{"d_model": 224, "n_kv_head": 1, "head_dim": 64, "norm": "rmsnorm", "rope_base": 10000.0, "attn_scale": 0.125, "init": "uniform", "weight_decay": 0.0, "warmup_steps": 200, "decay_fraction": 1.0, "decay_shape": "square", "train_tokens": 327300000}
Each number is 128 + 24 x the weight over its row's rms, rounded and kept within 0 to 255. Layers, rows and columns count from 0. The size above them is the row's rms in percent of the matrix's.

# layer 2 attention output (transposed), 256x224, rms 0.0414, rows 46-57,109-121,173-185,237-248, columns 112-223
size [113 102 118 115 117 111 115 116 119 108 111 102  94  97 102  93  88  99  91  94  87  97  87  94  91 104 102  91 103  91  94  96  94  93  80  93  87 101 107 106  99 101 101 101 103 102 100 108  96  99]
[[134 113 102 148 135  96 148 162 136 133 127 137 146 108 174 143 108 154  99 159 155 117 146 145 126 160 123 161 155 167 111 153 119 131 136 152 131 118 125  91 132 154 145 137 130 119 109 119 131 135 117 143 155 119 144 113 128 125 121 122 132 113 109 142 130 135 124 103 175 181 109 135 133 135 102 142  97 111 145 117 184 103 119  95 110 155 118 159 171 114 138  73 156 122  93 105 147  92 117 121 150 103 112 134 128 134 144 146 143 115 107 136]
 [133 180 114 140 120 120 110 139 110 128 109 120 149 100 122 166 148 116 140 141 136 142 102 134 138 112 114 145 147 143 182  90  91 134 121 119 166 156  95 106 126 116 131  80 111 111 110 126 116 153 151 132 110 107 104 128 134  99 106 108 171 134 140 121  81 117  93 123 126 153 140 101  94 142 137 155 128 141 105 126 139 140 171 105  99 117 117 110  86 116  78 119 114 140 111 138 125 168 119 113 134 132 111 119 119 124 162 141 118 153 121 140]
 [105 171 118 109 153 105 120 151 130 145 102 105 151 135 151 190 147 136 120  84 144  93 143 133 154 149  87 139 117 162 136 169 113 113 146  80 113 129 134 131 124 175 141  97 149 143 141  83 129 136 120 136 139 146 135 119  65 147 132 100 172 119 138 144 163 138 125 118 135 124  91 100  94 137 113 121 104 115 137 123 136 152 124 107 129 120 103 117 132 153 117 137 142 134  95 144 141 146  90  84 111 143  92 133 154 163 133 128 129  78 129 136]
 [107 146 117  83 132 129 111 122 103 118  96 111 127 128 136 131 137 129 129 113 113 139 157  71 129 120 132 135 136 128 147 151  83 136 165 141 130 101 133 148  86 145 117 126 141 172 181 132 128 101 115 134 124 120 122 140 121 121 126 135 162 128 129 126 106 134 159 141 102 125 127  98 103 141 142 144 134 126  99 118 110 130 118 100 112 106 119 163 134 155 116 133  92 175  97 157 125  94 174 130 140 188 157 111 126 126 137 125 114  98  64 160]
 [143 169 146 166 121 137 128 141 142 163 149 129 103 140 103 168 129 112 133 118 139 122 141 146 144 172 152 130 152 135  97 137 113  77 156 140 115 151 119 103 141  96 108 142 160 108 120 142 108 111 133 136 139 116 116 142 150  97 143  97 145 101 165 143 107 144 108 104  96 139 164  70 123 106 112 118 161 105  79 125 175  87 118 106 113 117 125 131  99 124 132  97 117 111 127 140 121  95  70 106 118 114 123 140  72  57 128  80 117 134 147 159]
 [125 133 132 149 117 155 122 149 132 167 148 170 158 121 114 151 118 122 101 109 129 153 196 153 107  96 142 142 119 149 116  73 129 104  95 142 181 165 122 108 122 155 103 140 129 108 156 149 123 160 157 147 110  81 200 134 123  93 150 127 106 123 170 152 146 100 153 104 114 138 139 156 113 134 124 120 103 120 143 117 119 136 139 150 112 152  86 111 108 139 141 138 122 107 137 123 130 143  94  94 163 136 125 124 104 147 126 112 132 132 144 113]
 [125 134 160 114 172 152 156 121 119 111 154 176 116 130  90 112 110 153 139 142 123 186 103 128  85  89  92 109 162 129 141 113 160  95 136  80 140 154 115  90 149 142 148 126 111 126  92 128 142 118 127 114 133 143 119 141 103 140 126 107  89 147 114 147 148  63 140 129 164 134 157 119 102 147 126 169 153 138 146 101 117  93 143 136 179 140 134 101 131 124 139 123 144 124 129 166 139 132 153  90 131 128 129 164 148  97 123 159 125 121 133  90]
 [127 162 111 140 149 141  82 108 137 123 102 115 149 127 146 117 143 132 158 105 138 138 137 140 116 158 134 168  99 100 137 100 162 114 135 123 106  95 117 125 120 166 142 126  79 127 129  75 150 124 149 110 152 160 113 167 144 139 127 145 142  95 165 159 144 120 128 135 102 130 101 156 119 117 144 123 126 120 115 120 115 123 141  99 162 176 127 124  50 146 120 152 138 149 101 134 142  97 127 106 123 161 127 133 133 149 126 147  84 121 115 107]
 [131  91 146 138 115 105 129 161 121 132 107 124 162 172 156 114 113 158 141 165 130  94 147 118 122 107 143 128 102 176 149 112 124 133 150 153 183 134 162 106 148 123 170 138 130 142 129 142 158 149 138 180 113  86 114  80 149  95 138 160  91 162 175 143  91 123  82 114 144 118 131 136 118 154 127  91 119 114 130  98 133 106 116 136 158 126 103 139 126 105 112 158 121 139 155 123 144 133 104 134 118  82 103 154  92 189 158 110 152 142 136 105]
 [118 131 140 138  98 114 108 112 135 119 140 127  92 137 125 123  84 143 142 119  97 121  93 117  95 118 167 118 168 128 114 117 117 122  90 111 107 101 149 153 108 142 167 147 176 132 123 150 115 121 119 142 100 130 102 188 187 122 111 130 100 141 172 154 103 127 131 137 126 125 143 149 120 103 122 109 155 102 139 108 106 104 154 134 138 106 175  97 117 153 159 153  80 174 175 136 130 100 152 132 155 154 157 109  72  70  94 128 147 123 116 124]
 [124 137 132 124 168 114  79 121 140 107 134 163 128 102 170 142 163 154 179  99 131 135 134 148 159 154  86 124  99 119 121 164 138 120 148  79 133 169  96 143  91 120 106  80 169 126 140 116 101 114 140  99 153 157 129 131  87 134  94 130 146 127 134  96 132 110 131 127 101 130 114  95 119 160  96 149 132  99 131 145 124 110 105 103 154 115 124 129 143 108 111 109 134 156 147 157 165 129 104 123 111 142 121 126 140  89 155 134  96 128 104 141]
 [127 142 145 157  80 131 102 142 157  89 137 115 154 167 133 157 115 114  98  92 137 118 123 137 118 160 132 163 156 108 126 138  95 126 123 111 134 118 110 149 164 105 122 105 144 112 186  96 154 164 139 124 143 141 137  91 108 136 103 144 158 105 136 113  93 151 137 107 104 127 169  54 103  94 119 130 105 150 130  88 151 125 135 119 110 174 106 141  98 105 100 155 148 153 134 131 148 117 108 120 160  81  75 143 132 136 121 158 119 128 122 125]
 [105 138  96 117 129 172 153 173 150 170  98 154 105 107 131 154 131  96 115 116 111  92 118 116 173 151 127 162  68  89 145 166 114 146 129  90 138 141 145 158 162 119 130 113 123 118  79 154 134 158 166 131 138 120 125 130 167 112 160 156 155 118 168 133 106 137 147 134 119 171 117 160 136 120 121 112 152 135 131 142 123 113 149 119 132 116 147 111 139  67 148 141 101 141  86 142 139 167 142 105 133 110 177 181 121 143  93 180 151 150 140 139]
 [115 124 126 100 133 151 132 143 121 126 112 151 133 139 159 130 131 154 134 121  87  78 131 152 180  82  99 110 141 127 176 123 100 133 155 112 114 136 131 118  92 136 116 127 115 131 115 149 139 144  95 107 125 116 108 114 183 109 117  89 126  99 142 133 121 180 109 122  98 159 153 145  90 105 126 133 130 148 101 112 133 152 153  84 127 133  96  95 130 112 113 103 155 133 102  67 111 113  87  65 123 117 126 108 139  96 147 111 125 136 135 115]
 [139 133 157 116 102 102 159 124 112 112 130 109 118 139 126 116 164 125 126 137  71 144  98 135 152 151 134 168 181  89 154 116  98 115 162 132  96 132  74 151 114 121 131 113 158 125 149 118 117  92 162 161 145  87 110 127 160 103 138 125 188 143 177 103 136 163  92  95 129  92 151 130 150 149 122 131 132  91 120 116 110 108 167 107  94 104 128 135 115 153  97  91  97  85 153 154  86 139 142 118 117 121 135 125 135  93 131  97  91 141 119 130]
 [119 133  76 105 128 108 126 160 124 126 124 126 131 146 158 172 183 142 127  98  84 119 132 105 169 140 115 130 126 160 112 159 114  83 134 133  76 126 148 163 132 140 183 127 111 141 131 102 104 116 134 144 129 150 109 132 168 121 119 106 166 100 149 113 119 165 111 139 131 133  71 137 155 121  82 141 136 136  65 132 172 164 103 126 119 130 117 104 124 160 183 143 117 161 126 122 109 124 107  90 142  83 129 120 160 155  96 156 152 118 167 152]
 [106 153 143 111 146 113 162 132  84 113 107 129 126  87 136 179 121 133  87  89 113 131 135 128 128 112 138 144 106  59 141 166  88 126 117 125  89 121 121 153 153  84 132 136 142 107 136 119  90  94 146 133 144 112 104 135 148 113 132  97 142 112  90 137 106  96  97 117 107 136 145 130 169  80 162 159 146 134  91 101 102 146 128 140 107 125 102 129 170 132 116 124 111 152  86 128 157 106 125 131  82 127 108 116 141 117 159 140 104 129 131 164]
 [134 137 117 105 153 135 150 105 170 107 156 144 119 153 142  96 132 141 159 143 117 114 115 198 132 118 130 123 118  96 110 149 130 120 161 100 142  75 105 141 158 169 116 112 123 146 122 111 130 115 112 133 119 127 126 135 122 146 123  95 137 116 165 137 118 126 166 141 142 149 179 129 146 142 106 111 153  90 111 138 128  73 118 167 130 121 162 112  98 102 139  81 109 144 106 138 102 125 105 117 112 152 122 162 144  97 138 125 110 131 175 128]
 [139 163 121 136 124 178 161 121 119 132 150 130 132 173 164 143 108 108 163 131 107 153  91 145 146 121 109 134 146 148 129 115 122  99 119 124  91 117 106 148 149 167 145 105 154 111 150 121 127 129 142 129 124 154 141 150 119 112 122 111 143 119 177  99 142 142 175 121 116 134 119 153 132 112 106 132 168 111 132 139 119 105 133 148  78 117 121 118 131 150 132 124 115 168 146 129 138 124 154 116 186 113 121 137 128 142 121 101 107 112 134 112]
 [103 113 134  90  92 134 109 125 100 103 157 162 120 121 123 115 109 122 115 147 149 130 134 195  78 135 123  70 120 148 118 144  93 100 108 110 132 109 110  83  99 148 126 137 134 152  74  81 145 116 107 133 129 136 114 188 112  98 121 140 107  78 171 119 116 118 116 131 149 184 130 158 125 113 119 151 131 156 113 142 115 107 133  95 152 179 109 126 159 138 129 146 110 131  83 138  76 122 170 119 137 132 123 102 145 115 145  99 155  89 133 128]
 [ 86 150 128 113 110 131 143 104  95 128  97 133 102 129 119 169  95  86 122 106 120 165 127 171 122 169 114 137 106 149 117 127 155 153 126 110  90 125 192 141 121 101 120 135 132 153  99  92 120  88 130 107 151 113 164  78  97  88 104 146 188 129 105 156 141 148 141 116 118 178  96 108 126 151 114 117 122 135 135 116 132 134 123 132 134 184 123 121 117 147 119 130 140 140 105 147 155 112 131 122 100 137  87 130 159 113 117 145 132 133 123 162]
 [144 118 118 140 133  89 111 113 114 135  80 140 137 147 156 138  94 156 156  82  76 100 137  94 140 158 107 155 114 101 148  93  99  95 125 143 150 157 146 121 161 163 121 153 149 104  95 183 113 137 178 135  93 148 162 131 120  93 112 143  85 103 144 112 146 143 135 115 136 133  88 128 109 153 120 118 139 133 144 153 149 133 180 125 106 114 145 139 106 107 135 149 135  90 116 132 100 159 141 131 131 145 130 154 161 134 176 147 158 121 119 146]
 [120 158 101 166 115 130 161 120 110 149 105 169 144  94 134 114  96 117 138 102 146 134 120 109 118 133 127 133  71 114 110 137 126 168 155 101 140 117 130 131 109 109 138 143 125 161 117 173 117 117 110 143 115 128 127 131 134 114 107 140 106 116 126 137 148 104 119 137 142 117 139 108 121  96 124 125  96 128 118 161 124 125 142  91 130 141 145 118 171 144 161 168 121 166 141 146 102 115 143 178 114 157  76 149 143 114 145 133 170 129 153 165]
 [143 120 130 120 176 107 128 111  91 123 122 123 141 169 176 163 143 136 173 126 118 182 127 144 145  91 108  89 192 121 114 147 107  74 137 102  95  95 106 145 126 139 164 140 119 130 164 122  95 109 113 117  99  99 140  65 154  98 124 151 156 137 138  98 108 110 155 122 133  97 124 154 135 136 106 138 136 110 112  94 145 124 106 122 141 114 113 130  66 150 126 124 145 139 148 181 115 153 141 122 115 104 129 152 120 116 136 140 136  89  93 139]
 [113 121 121 119 106 152 110 164 158 118 136 113 125 145  69 122 144 112 128  98 151 138 116 131 136 106 143 108 153 162 110 139 117 130  91 111  55 107 129 128 135 108 120 126 169 130  91 130 134 129 139  91 165 169 102 140 173 109 140 123 170 113 131 104 133 136 135 116 114 116  88 126 121 152 136 151 141  95 101 171 110 112 146 162  74 180 143 130 119 138 130 120 164 116 177 108 125 130 133 160 143 112 105 157 187 138 107 135 112 123 146 151]
 [141 107 156  89 152 124 145 154 138 122 166 159 101 144 104 158 111 106 153  98 100 149 129  91 110  92  81 156 126 143 164 125 142 111 127 139 134 137 111 122 156 123 110 210 154  97 141 141 114 191 139 134 142  72 154 134 144 146 183 131 122 104 154 116 120 114 156 120 171  95 158 133 140 138 149 134 144 137 169 144 115  88 111 158 114 149 107 126 156 147 138 157 129 109 114 152 159 107 109 129 120 100 128 146 118 149 130 115 141 138 137 118]
 [134 114 112 127 107 161  95 110 101 125 121 125 108 158 122 137 159 108 135 104  94  92  73 136 179 131 165 141  91 146 137 147 143 104 141 107 141 113 138 178 136 127  76 154 139 136 142 112 150 128 117 115 108 120 112 134 148 153 129 135 101  99 129 139  89 139 106 137  91 174 123 128 137 113 142 146 133 116 143 133  90 112 138 106 113  98 166 106 125 115 162 100  90  94 133  68 167 147 113 149 107 158 162 158 125 124  93 101  98 128 124 132]
 [137 146 118 132 128 114 127 116 106 113 164  99 141 116  85 101 119 120 127 127  98 133 107 156 125 100 115  85 108 112 142  96 104 119 157 128  73 136  79 174 143 135 144 108 162 131 162 141 118 108 124 147  88 130  98 132 123  92 136  84 134 139 130  71 121 168  99  85 148 178 103 157 141 132 106 123 162 111 111 177  92 153 149 139 112 133 130 150 136 154  87 106 155 149 133 115  89 123 150 124 112 138 112 102 107  71 130  93 141 145 126 123]
 [112 135  91 128 111  90  98 113 142 107 149 163  88 153 124 108 141 143  89 138 121 150 107 123 123 163 111 115  92 120 132  86 139 102 128 131 121 113 115 123  97 169 139 177 130 103 149 101 155 111 147 159  92 107 132 146 124 156 162 125  84 116 105 106 116 124 128 103 163 157 127 120 142 154 154 155 146 155 139 107 112 151 110 138 111 124 128 106 143 127 139 143  81 133 125 135 134  79  75 133 145 122 139 134 114 136  98 157  97 108 151 115]
 [157 101 117 138 131 136 143 143 118 150 144 151 122 113 163 157 167 143 129 145 120 121 142 156 153 130 154 132 174 169 119 134 128 120  94 121 126 128 154 111 137 134 154  90 125 134 173 148 125 131 181 148  97  97 175  78 121 164 172 163 112 112 130 103 114 125 140  98 180 150 119 157 161 125 144 146 131 152 118 131 116 134 145 123 152 149 125 172 150 176 167 108 159 129 146 129 144  98  91 105 110 134 117 168 158 169 145  89 100 135 145 114]
 [140 107 111 143 136 147 139  95  94 168 118 123 102 152  95  89 151  74 152 120 152 157 140 141 134 130 130  94 102 165  78 144 145 160 126 117 150 134 127 146 119 116 144 137 183 125 116 176 140 140 141 129 127 145  93 157 130 109 117 110 136 135 142 103 136  89 146 139  94  78 174 164 157 135 109 113 123 143 144 123 128 137 100 160 102 103 140 109 195 158 175 156  93 124  99  99 153 139 120 130 137 163 127  97 150 134  84 120 140 109 122 134]
 [116 172  81 126 131 158 110 114 100 108 171 145 135 123  98  79  75 128 114 143 144 118 120 158 129 162 107 155 122  84 129 112  92  68 186 168 125 130 137 155 185 152 139 128 125 119  99 111 119  72 105 154 133  99  98 140 129  99  86 108  88 131 122 128  99 128 106 131 156 136 137 116 130 123 166  98 161 125 145 128 126 135 130 152 140 137 151 116 127 137 113 125 101 150 115  91 131 164 104  97 135  97 103 134 108 145 162 120 108 121 125 101]
 [ 97 122 167 109 118 150  98 130 113 112 156 134 161 115 107 141  87 147 113 105 129 145 157 126 162  87 152 121 136  98 127 108 136  83 129 163 123 104 139 158 138 120  98 109 132 145 158 147 151 126 132 155 140 129 126 133 197 129 129 190 173 165 138 119 116 158 140 113 145 168 113 141 162 136 126 139 113 120 120 124 163  94 108 157 129 149 160 123 101 131 118 177 100 100 150 185 137 135 165 121 106  72 134 138 142 119 133  97 158 139 150 111]
 [ 72 151 168 141  93 155 171 108  85 142 116 150 144 102 137 157 120 149 117 109 146 152 142 124 153 129 104  95 142 122 116 106 141 121  91 153 121  79 161 103 137 114 116 140 144 127 133 109 127 121 112 124 103 119 171 131 117 173 122 160 150 113 127 105 122 103  98  99 161 117 117  84 138 152 131 150 108 140 135 118 151 147 121 153 144 129 110 113 166 134 124 124 141 174 142 138 114 148 112 116 164 128 124 152 137 117 135 139  98 147 144 154]
 [129 127 147 164 156 110 117 120 101 156 148 148 133 112 147 112  91 132 171 135 128 132 168 118 160 139 106 176 103 128 136 142 109 100 164 123 130 129 124 104 128 125 157 114 107 126 114 130 124 109  71  74 110 134 173  85 137  74 126 125  92 149 165 138 160  94 106  94 158 142  85  98 123 163 140 133 112 141 130 159 125 150 151 139 130  96 122 151 100 142 159 147 163 140 114 128 122 126 154 106 167 166 147 158  90 145 166 133 123  86 116 131]
 [113 135 151 140 148 113 149 167 134 151 109 126 177 138 163 145  87  81 105 119 122 158 185 125 107 121  89 114 159 131 140 187 122 187 114 112 153 146 136  89 111 114 124 110 110 100 115 142 145 144 101 144 117 136 165 109 127 142 155 143 163 136 132 118 132 149 119 123 119 109  85 153 105 107 139 114 117 139 133 181 117  81 119 115 136 117 102 160 131 141 162 183 170 130 129 162 115 113 123 118 146 126 111 119 135 149 157 106 130 124 131  95]
 [112 139 140 141 170 110 133 170 152 115  89 137 102 154 126 104 126 134 145 134 125 174 124 109 106 108 151 108 110 114 116 123 144 111 114 118 140 106 110 150  95 189 153 120 142  76 172 125 130 128 118 105 124 113 164 127 166  91 114  92 114 142  80 153  60 103 159 124 101 110 121 152 135  98 115  86 168 163 140  92 122 122 127 134 138 113 117 143  81 130 134  82 135 151 125 111 129 132 118 102 156 108 154 162 120 136 110 134 157 131 140 131]
 [ 83 156  81 170 115 154 120 147 134 136 147 136  93  91 103 110  86  98 139 126 125 128 127 127 143  97 140  95 146 113 122 127 157 104 172 138 110 108 113 137 174 154 123 172 174 145 123 132  90 145  90 115 139 189 131 162 143 153 129 131 127 138 144 100 105 109 141 138 151 146 159 129 129 119 162 122 146  95 145 188 124 159 139 151 110 142 126 135 147 179 149 182 117  89 132 129 131 137 129 161  88 125 129 111 122 125  89 116 134 116 163 169]
 [141 103 103 122 137 156 101  93 146  99 106 135 184 130 107  88 121 144 132 151 145 128 110 130 131 145 126  93 149 118 104 139 122 150 122 152 154 142 138 137  79 127  96 135 119 116 105 147 163 183 138 101 103 182 146 102 132 125 137 130 135 137  52 130 132 101 100 135 123 115 131 140 144  91 102 130 142 141  83 138 132 125 117 107 121 109 128 144 104 141  54 102 120 150 121 163 198 117 124 123 116 130 117 142 117 114 154 116 147 117 180 136]
 [119 136 149 159 139  92 148 146 144 148 161 140 133 121 150 129  98 165 132 106 155 135 149 166  93 140 100 154 144 184  89 114  99 115 128 137 142 140 106 125  86 114 150 101 114 101 133 153 114 112 147 123 135  99 132 108 111 122 146  55 122 130 128 148 153 124 137  54 176 133 116 103 132 163 130 106  87 123 126 111 143 110 145 130 111 119 108 105 159 141 131  93 140 148  98 103 122  71 174 139 158 129 131 125 118 135 151 129 167 137  83 143]
 [ 96 127 113 157 119 124 100 110 169 118 146 149 136  82 139 124 114 130 112 126 134 131  94 117  98 146 118 167 131 168 137 108 175 136 110 139 131 117 142  99 110  93 152 132 112 104 103 135  98 155 148 156 110 135 140 128 135 121  69 122 120  88 172 155 111 113 117 142 141  99 102 115  98 165 117 169 123 158  96 101  94 144 169  94  98 110 115  90 108 149 130 105 120 109 168 148 137 159 161 133 117 134  97  92 135 131 135 124 111 159 129 120]
 [104 135 160 121 137 109 133 122 121 142 122 115 133 154 145 179 138 144 148 124 146 102 105 140 151 114 138 139 123 170 100 127 135 121 130 133 130 123 150 148 113 122 116 105 134 135 160 101 130 122 103 108 131 122 109 109  62 155 118 111 132 165 115 160 159 101 119 124 155 154 106 125 124 160 114  93 125 126 152 146 137 136 134 114 153 159 125 140 130 141 115 136 152 158 109 161 146 125 133  71 117 166 106 162 139 139 122 117 122  68 146 116]
 [102  97 120 121 132 128 153 144 126 150 113 117  88 110 111  84 103 121  82 133 143 133 141  88 101 140 126 145  88 145 105 146 124 154 134 165  99  91 134 154 121 134 141 173 154 149 123 144 127 106  99 126 137 134 134 133 116 128 113 107  85 144 152 139 106 125 119 131 146  90 137  93 125 142 176 144 147 106 102 136 106 131 122 131 168 126 122 136 139 185 161  90  95 136 114 152 119  90 158 119 133 138 116 123 140 186 147 119 137 115 112 153]
 [122 170 132 171 138 114 136 144 131 117 119 105 122 147 121 111 134 112 150 135 175 136 135 111 125 138 140 134 143 132 125 129 128  85 164 155 106 151 125 116 124  95 121 147 155 136 111 125  68 133 116 135 115 104 139 134 144 110 103  79 117  80 114 134 124 124 145  89 140 110  76 130  93 102  98 120 164  98  58 144 144 120 180 146 161 130 145 126 114 132 127  85 142 115 117 150 143  91  91  88 149 116 151 114 113  81  98 106 102 133 163 114]
 [136 137 122 148 137 131 140 109  84  96 101 145 112 104 135 146 133 196  83 131 131 134 170 137  97  93 168 139 133 139 118  86 123  92 109 117 181 164 117 115 120 120 115 119 130 113 128 130 136 151 110 148  99 113 116 157 139 119 194 104 135 107 171 167 132  92 130 117 172 179 131 137 111  96 109 125 127 128 118  87 114 115 123 123 118 133  87 116 100 117 104 146 114  99 146 111 126 132 107 100 146 144  88  85 130 119  95 143 126 130 170 135]
 [100 151 141  78 171 112 133 135  93  72 122 150  90 150  99 137 113 148 146 148 117 148  80  95 133 128 123 152  96  91 134 125 128  87 161 116 137 130 122 114 122 136 130 106 103 163  87 144 100 102 104 104 117 164  73 143 113 125 134  90 114 100 167 181 119 132 135 145 204 139 162 127 129 148  91 169 156 117 139 108 107 110 120 112  90 131 103 112 132 160 127 148 124 157 146 155 165 165 126 117 128 116 102 105 128 111 120 153 104 121 110 156]
 [144 158 132 122 129 134  77  78 138 129 107  96 148 153  88  97 124 115 125  98 122 151 135 176 123 139 100 102 103  96  92  96 143 116  90 148 136  97 133 115 117 120 151 133  96  90 125 111 136 121 151 102 125 139 136 161 130  98 135 144 134 100 178 167 148 113 130 143  65 108 139 155 118 111  94 111 125 139 125 153 120 126 151 120 130 139 143 105  67 131  92 141 120 130 116 133 138  98 139 122 127 154 117 131 120 169 118 110 129 138 147 111]
 [113 124 129 150 128 118 101 156  65 141  86 126 139 149 132 131 154 122 161 147 104 121 135 134 112 103 102 130  81 152 114  98 115 121 141 150 148 123 173 117 101 119 157 156 129 171 151 144 127 135 139 144 134  81 122  95 114 126 128  96 118 123 126 108  92 117  98 127 115 162 115 144 158 144 148  81 135  96 105 102 106 106 117 113 129 143  95 107 152 130 124 125 132 127 186 116 131 154 117 152  95 112  94 146  82 185 153 139 138 141  98 151]
 [128 112 108 149 127 107 118 135 136 108 141  90  89 183 128 143  87 125 147 156  75  92  94 107 128 132 146 138 180 150 117 134 101 117 138 115  85  96 154 131 128 143 126 163 185 140 115 136  94 144 142 174 118  97 106 170 145  98 107 169 115 151 121 166 128 140  97 123 131 110 172 135 130  81 144 142 149 132 173 163 137 109 130  97 145 153 128 139 118 127 142  98 104 158 163 113 174 115 140 124 125 119 137 119 121 104  97 152 124 154 135 119]
 [155 145 144 122 173 116  93 113 141 130 186 129 133 110 150 135  85 119 129 113 119 179 143 167 124 186  67 117 120 153 109 181 133 116 111 130 140 189 121 141 108 113 151 122 152 134 149 153 121 162 137 144 121  84 185 135 120 155 110 141 117 157 129 119 146  98 134 145 158 139  99 110 160 121 106 165 144 130 143 168 120 141 108 120 161 127 112 149 144 130 133 116 132 120 144 103 137 178 141 100 148 138 166 144 129 168 175 131  87 107  96 132]]
# layer 2 attention value, 64x224, rms 0.0335, rows 46-57, columns 112-223
size [105  97 103 103 105  96  99 102 107  92  99  91]
[[141 120 154 111 111 134 159 141 132 103 122 108 137 111 100 166 126 138 155 104 151 143 155  82  99 159 121  94 173 104 136 134 132 152 113 144  90 139 174 130 128 168 148 112 101 141 132 113 133  85  83 129  94  95 120 123 119 135 120 126 185 105 115 141 139 133 133 111 128  88 118 114 137 113 156 143 118 141 157 152 170 152 119 125 150 100 106  89 157 136 117 152  91 120 124 105 126 113 125 131 122 119 156 112 114 128 131 140 131 157 119 121]
 [106 125 101 107 116 110 159  90  97 127 132 140  89 133 141 119 109 105  99 166 118 151 143 106 133 104 124 149 150 130 123 142 133 145 115 118 149 132 112 153 143  98 116 170 115 135 120 153 170 147  95 120 157  92 121 121 138 157 123 116 123 161 174 158 181 178 164 135  83 118 161 149 144 125 149  86 162 136 153 106 112 117 105 121 145 102  98 132 125  83 176 161 177 150  99 126 174 141 132 127 134 121 147 122 124 129  86 126 171 129  94  80]
 [ 97 137 114 134 121 121 138 154 116 142 143 106 123 119  76 152 114 149 143 116 111 111 129 101 168 183 104 100 139 121 172 154 138  98 127 175  73 132 129 149 124  69 130 126  91 130 110 139  92 139  90 136  96 100 139 170 108 140 133 145 126 131  62 112  92 104 145 114 133 141 150 126 165  88 112 128 107 134 126 125 126 124 119 116 112 104 134 143 114 129 117 140 138 173  91 142  84 135 121 130 124  99  92 105 109 155 169  75 144 140 111  83]
 [133 118  85 130 134 137 105  76 145 121 127 144 110 160 113  92  96 165 118  63 165 121 158 113  92 107  97 120 136 107 161 165 121 130 114 152 149 135 109 128 125  88 106 169 114 154 105 111 117 123  95 116 102 120  95 111 124 161 129 119 144  95 128 100 147 110 120 129 141 167 182  93 123 135 142 131 130 104 121 137 152 123 125 155 123 131 148  93 148 101 151 168 143  98 135 154 118 160 146 142 126 124  88 105 128 125  84 129 122 188 123  93]
 [ 96 119 159 130 136 148 107 131 119 160 144 112 101 126 136 188 161 105 156  72 116 115 143 117 119  86 139 141 122 118  87 124 138  96  93 103 112 141 128  96 138 127 106 125 156 125 109 134 163 104  98 128 119 107 129 130  97 125 125 112 180 177 125 151 146 124 138  65 128 118 142  93 183 122 132 112 149 123 153 141 133 131 102 115 142 123 124 141 122 139 139 127 141 148 136 110 144 129 144 140 149 130 105 119 130 153 152 158 158 132 138 140]
 [146 104 144 110 120 126 102 157 159 131 160 120 134 120 147 153 155 101 132  91 157  94 137 112 164 103 118  79 122 153  98 222 117 103 140 139 169 125  88 154 102 126 157 145 147  95 145 115 118 123 124 136 117 105 145 123 130 151 102 134 152 171 116 107 156 131 165 113  72 140 157 148 138 159 110 149 122 115 103  93  98 149 111 123 139 158 180 167 154  98  94 165 137 125 122 134 125 117 117 145 139 125 114 133 116 128 116 163 154  98  91 119]
 [145 111 147 123 134 130 149 116 180 108 118 121 109 114 129 117 174 137 150 143 129 142 134 161 108 132 127 123 140 131 174 134 110 117 114 112  85 149 120 109 137 140 148 181 174 106 102 118  74 124 144 141  82 127 165 107 109 124  95 138 147  92 144 132 149  84 193 128 128 103 142 120 174 123 154 134 122 109  95  76 112 129 110 122 131 163 140 181  94 125 121  85 148 162 144  80 128 129  98 137 121 105 129 117 130 127 117 156 150 161 114 125]
 [110 132 121 156 124 113 122  92 152 142 157 138 127 118 120 114 122 136 126 129 112  99 126 151 117 145 144  98 118 124  96 146 148 140 119 141 122 154 117 150 114 169  91 155 126 145 125 105 126 125  95 169 124 163 147 108 154 107 106  86  64 120 119 131  61 129 139 101 159 140 172 134 100 130 107 121  99 142 139 129 110 154 125 131 111 118 170 130  79 149 107 144 133 112 144 166 119 118 114 125 166  96 136 141 128 117 165 155 124 102 152 133]
 [153 142  86 112 112  93 140 127 104  92 138 150 113 125 116 113 160  82 127 123 174 105 119 112 133 133 140  95 177 121 100 174 118 119 146 120 120 134 120 127  95 123 117 114 164 127 144 126 130 134 137 126 141 185  86 127 162 163  92  98 133 156 102 135  84  81 111 104 155 119 154 147  73 102 109 151 153  89 132 129 123 141  87 112 133 123 155 177 109  65 114 140 151 119  91 156 105 136 148 131 113 121 145 126 150 134  98 179  76 164 119 127]
 [144 144 123 119 142 122 135 108 133 160 115 186 130 124 109 150 113 152 133 121 138 122 139 123 144 123 139 128 101 136 145 155 178 130 112 145  67  90 106 136 120 172 147  98 134 177 120 125 151  88 154 151 147 128 126 131 139 110 148 146 132 127 181  98 140 147 156  94 129 174 128 101 122 144 138 102 142 105 142 142 174 115 115 135 152 109 132 163 123 138  79 171 134 118 124 148 110 130  92 124 128  78 153 130 138 135  73 112  92 104 126 126]
 [120 130  78 141 117 124 109 160 136 128 134 134 115  97 110 129 141 120 152 141  79 143  98 145  97 155 144 125 131 103 107 105  83 118 118 145 136 106 114 156 141 125  90 112 152 118 110 143  75 119 146 163  97 146 102 148 114 140 153 124 103 144 116 139 135 178 116 153  90 133 155 105 100 132 174 103 108 172 113 160  69  92 121 136 166  87 160  86 173 185 136 150 141 132 140 155 173 121 118 125 142 129  95 127 126 156  89 161 121 126 135  55]
 [126 148 171 151 165 128 106 146 130 128 167 128 129 129 107 140 175 164  95 155 123 165 172 108  98 103 134 130 117 128 180 145 123 138 145 115 148 102  93 139 115 116 150 112 192 121 130  91 135 117 168 143 112 102 133 160 130  88 133 117 134 172 112 162  85 131  90 168 134 122 119 109 117 116 163  90 151 158 159 129 132 153  99 157 112 114 136 137 138 122 129 128 119 125  79 112 141 139  98 142 140 139 139 132 159 120 184 132 124 131 138  87]]